Each number is 500 + 40 x the weight over its row's rms, rounded and kept within 0 to 999. Layers, rows and columns count from 0. Numbers have three digits each. The size before them is the row's rms in percent of the matrix's.

# up: layer 2 MLP up, 2560x640, rms 0.0993, rows 2540-2559, columns 480-559
# down: layer 2 MLP down (transposed), 2560x640, rms 0.0345, rows 2540-2559, columns 480-559
up2540 107:459537558455499507464536566501505584467510511511491459465477548454494485478485519477536474555450510530502482458562424430489572444530517494523483421601498535467502528487491534517541537441563495529517588505471464571466458440469556498538482486
down2540 100:458525518531464511532487481487537553480481472567493506514487463525522463548503502499539497419529447505561547473540485534504510534428473535610514495485521541515554535502484547564496563471540546570554482479457529484481572474537468521395506472
up2541 094:427442555498528471485472455458476497437552554506474508484474476515447515415523495448513456479503496471521515473600494553464484451445494495508460524497462450466504485553506506483520500514508555395469555469522580528510519507475556485525583526
down2541 100:465469454515568508440439464461647556511492481478460464519553467504496493515529475476452515559533544532553480482450514509504488526443535484490508521497521501525522493403456524474436506466554534418529529525412567435482534554445495484561466451
up2542 101:421445546499457447472525475449447446507513607552465577441479464546512454526436523512416443567544474539514556496437545526521489498575536526519495467584510544450545465537479525556556486546502536447515456547559487452462512435462495523504530587
down2542 102:503543498581473507467523544487500510522512505458471538438580508461450441515471580465466472508526440490502535563471485452551534483609530500582505445464569502460497441451450475494529512469575497582532488450599507459546444481459458512449469441
up2543 096:477498527540483495461523431510413534452550433459576504543460473481469487512470574585553458475463489484541510510534485476452505467546496478526538529506466603507506516540492514443465516511519490518477468558482540502451523476443491481510539633
down2543 093:462516425512485502573503520541531431481461554484528427457542477509501390580495462438579496490522533516510532532579520501535534473552475533479493443546471510541538429484513514502521496477540472574498491470470534410473533440482507599447500489
up2544 099:522487517551404459552510508502505451472469477500475536540497519502466547529514517424475596488547503490474486529473497499556435558491537498530456544542531553545482472545473481531464515470493533515480482486456531509538496513400490439543563390
down2544 099:489522492531533581593494464460406507463454513532593496575586505506535538449543505494546564437476555528471529546538454530510461452486508450480495485539501544461464504472482577476433524489442494437509436566533549540492481438542483470544576429
up2545 098:478478511507471560482490533495417482554426467459480483519425549500477552520546544514501532490494449483522468525498573555541496536448461479475494493524486474396483522467437526417531444543537563508433505444558532490498523532478523513590469535
down2545 099:448478541554520517546478537489554504525483541468522421480559561512501486532527479405577489516505529441470480540512421432490523536568509509528510475509449474508478508572508538583553590531518494511488450490476481559457442508469453495503543475
up2546 099:504501474572500497453501494473518455520474514475527456510563486570557504452525487488506463545514508497613575488532522535517445494469454534539529545597421439559464495549463435502510498540440451504477535528504463525497468560472483482459469479
down2546 101:489572484486473531563531536498444528469432524513507513528497514556461580496556523499491571386482585519414502473485507504516495488535528469466505441499443471481531502446460542526490501511498498474523582554484442419462438472525467547504501482
up2547 098:586516533511562456457422484502437488497532434434498504486512474486503524526509563481589533546481455566501522456516496549406469532426521501419480496517531524574512427491531488484503493491519482510507513552527548530532542495513509513498460468
down2547 099:471420456501481462498469522572448490539481483484470460446492506509537568443475513501484498526520461498470460524514558552458523451550456498495541481463528438486552581516421503522484515523543551524403513457455482479500460492443474551552519489
up2548 100:463503476494495446455532453495509440510531522507508502522504582518544448461483438520447425559504493447498471567547531540523536485481576587427503524513436454554421538509538433494432399542493519438554566471505466458543544554464455480582528570
down2548 099:523487454532461517557436481541540445514432467481551564535464458471505501444530459532575520523489592524496571473468483480506431483461505477511612598432554473540481468496484475549472511525523467476419571478503469531558514562468524505476500487
up2549 101:450499501505501469510533520475479563491505539512597478485432464497506458501491502423514527456591545469502473513478489515463479495454503489474560447534495550464504499517490460552527500461496491497503587571494528447503517487507476469484481572
down2549 100:475440484500446531521463420469528517530509518543518527496506530424431440466489550480504551525508574513553486460431535579513466499513511507533487466569483495551538536528524524487581510443496411535454498498465493535510526520469554453546497425
up2550 098:469464496518569519523497511551438465519472468513506525560471454526401456525514513494553460466531552436500469451520497508529516565508504518582481559533514585427485519523542575503532474514509533474395603553469406534508565477417474486462557497
down2550 101:478470485452443417460524399508546496463519545453496541465493398540482440505539513492487459552501526491493531538581508501447542533469479543504468521517562566489493499381441416486450507550476514500472452523480514480452404471487542491498464494
up2551 100:448503484500464474505470475590475447530457484498466531502493481451561482539507513488507495512569531533527486548508546501477508443488516486495507520610442458463428464483474542484506469581414477492513434478442448469529485454488501518549492553
down2551 099:490511543497482503472432442492493483475545574507505542525522519442464466544431436498563511514569443504486476480489390533508471534472531578529476511486464442448548519528441562504445583473515436514527499500547440433483494466531566570481451455
up2552 105:523441513543558524487531492478413462599545554428514529428497494536530532492494498496449585526505455480544546519493449490417537424472515570500528422464480486434558479500513493452425492479596560491472504449441496536510466550484476536501478461
down2552 103:534467524445456537433543451500469576464422464497465522499483458481495458534565518485510500539478584429527469484494503471524472486479518478475507513504507470462488470474465505508509523505444476485418474450396515525513427540436503475470488462
up2553 097:506508586471532469434524489470499475447499493560424479463495501492542489526477463478538518541531431459490504508551481501482505509523460544519552524472448483488556520502448472463477473510497517434474373554460498514452528480480606480501517492
down2553 095:430501491518472563457530514516503440520478507476491455513474472564516463534524563518494476500446490507430477479571535520468461499491566461474428485521531481491486493487588447592575446479450520514476495494535501526505459453522542448493543465
up2554 103:537503454485521494530513522545496601543490542438561529505476460432494468447466456505487511569492553475564441522504516497506454504481508532558496457423465471501484440532477561538532506481505487511490503495529509467514540484496488548425544490
down2554 105:526511499520411471548533506576505507493494553563502439536534523462467475575493482442446456449493473507472553480520424523585426471545515540512557471533538493503541578473438503534449490561524487477514434521493485492493494504556489492478488439
up2555 103:487524519517527477547466566537521518498458517473505484450435568497525473462495490482506482562436519583551541533558488511582502474504573457475458462514463470542470494493541492530545453527480499418461490494473374513468422481444543502503562502
down2555 103:527529467488396433536525597490497489467508528485527540463449487420455519472432499588500537506520468502437497479510447548475486453539490557517472442506421522496521401460575559511491512510515485504481523480581572499445487459463484492543509485
up2556 095:503416486480487432560529461529466496466515523537506514469461499557540539587431506506531520472459531428486479424498466479534499577554411452495420505486506529493492564566454505487521473556477565507495453507533479531475537539492463442503531488
down2556 100:531503461457588500545500501468482423515508464499505470483390519503510488532490470518577464603471528471515552487552410452477514497434590422458516519534453521534531526508538505510480533500577527475415501473555553466511524522492469546497465466
up2557 113:513492484506478481460532420448518516499558561487538530519508456488552482584566504479551438557454526520527464485501504487492482444481435519485449513515471484499570485476497559541516557531457473498529515543452492501555534476526452507476485541
down2557 105:497491538475477500478495501589482450486546540507473536547564431481495527391552482473524490542557487514483535525533452527446542433461527495536459531561545529447427497486511469606475482474568476514504522512520551500528506540442515510583594523
up2558 094:451465473553485475476441461455515539445444496540543441479469520490543537483516481466469494501523481476511454563458463469456482465466451517559488514584573538522526464485521500515497518508612555544508551493480514492589564540494494436524443495
down2558 101:513507560505504489469497383520510526516420479558479520482542595513562482600467402523517451508485524514470500533416459501587505452479524469530438491485495492472513446476525476526578471546489574511536387498517560458481529506505502499469441492
up2559 099:380460551482419449447453518468466510578562454446492482557500561484487500485429516515516514437529564559525478464552511513538562518524454506516519466426494552499455502495516499473526537484495494474544509548520429517494490498494508459498499428
down2559 103:503469482536526477605467407465495457456500586487481478503497513471494477511548534506554508508486473528516456521469487470543490485513509491565471556512539482521538495515480491497562399452477506490501503498447567536427445447512528431505461533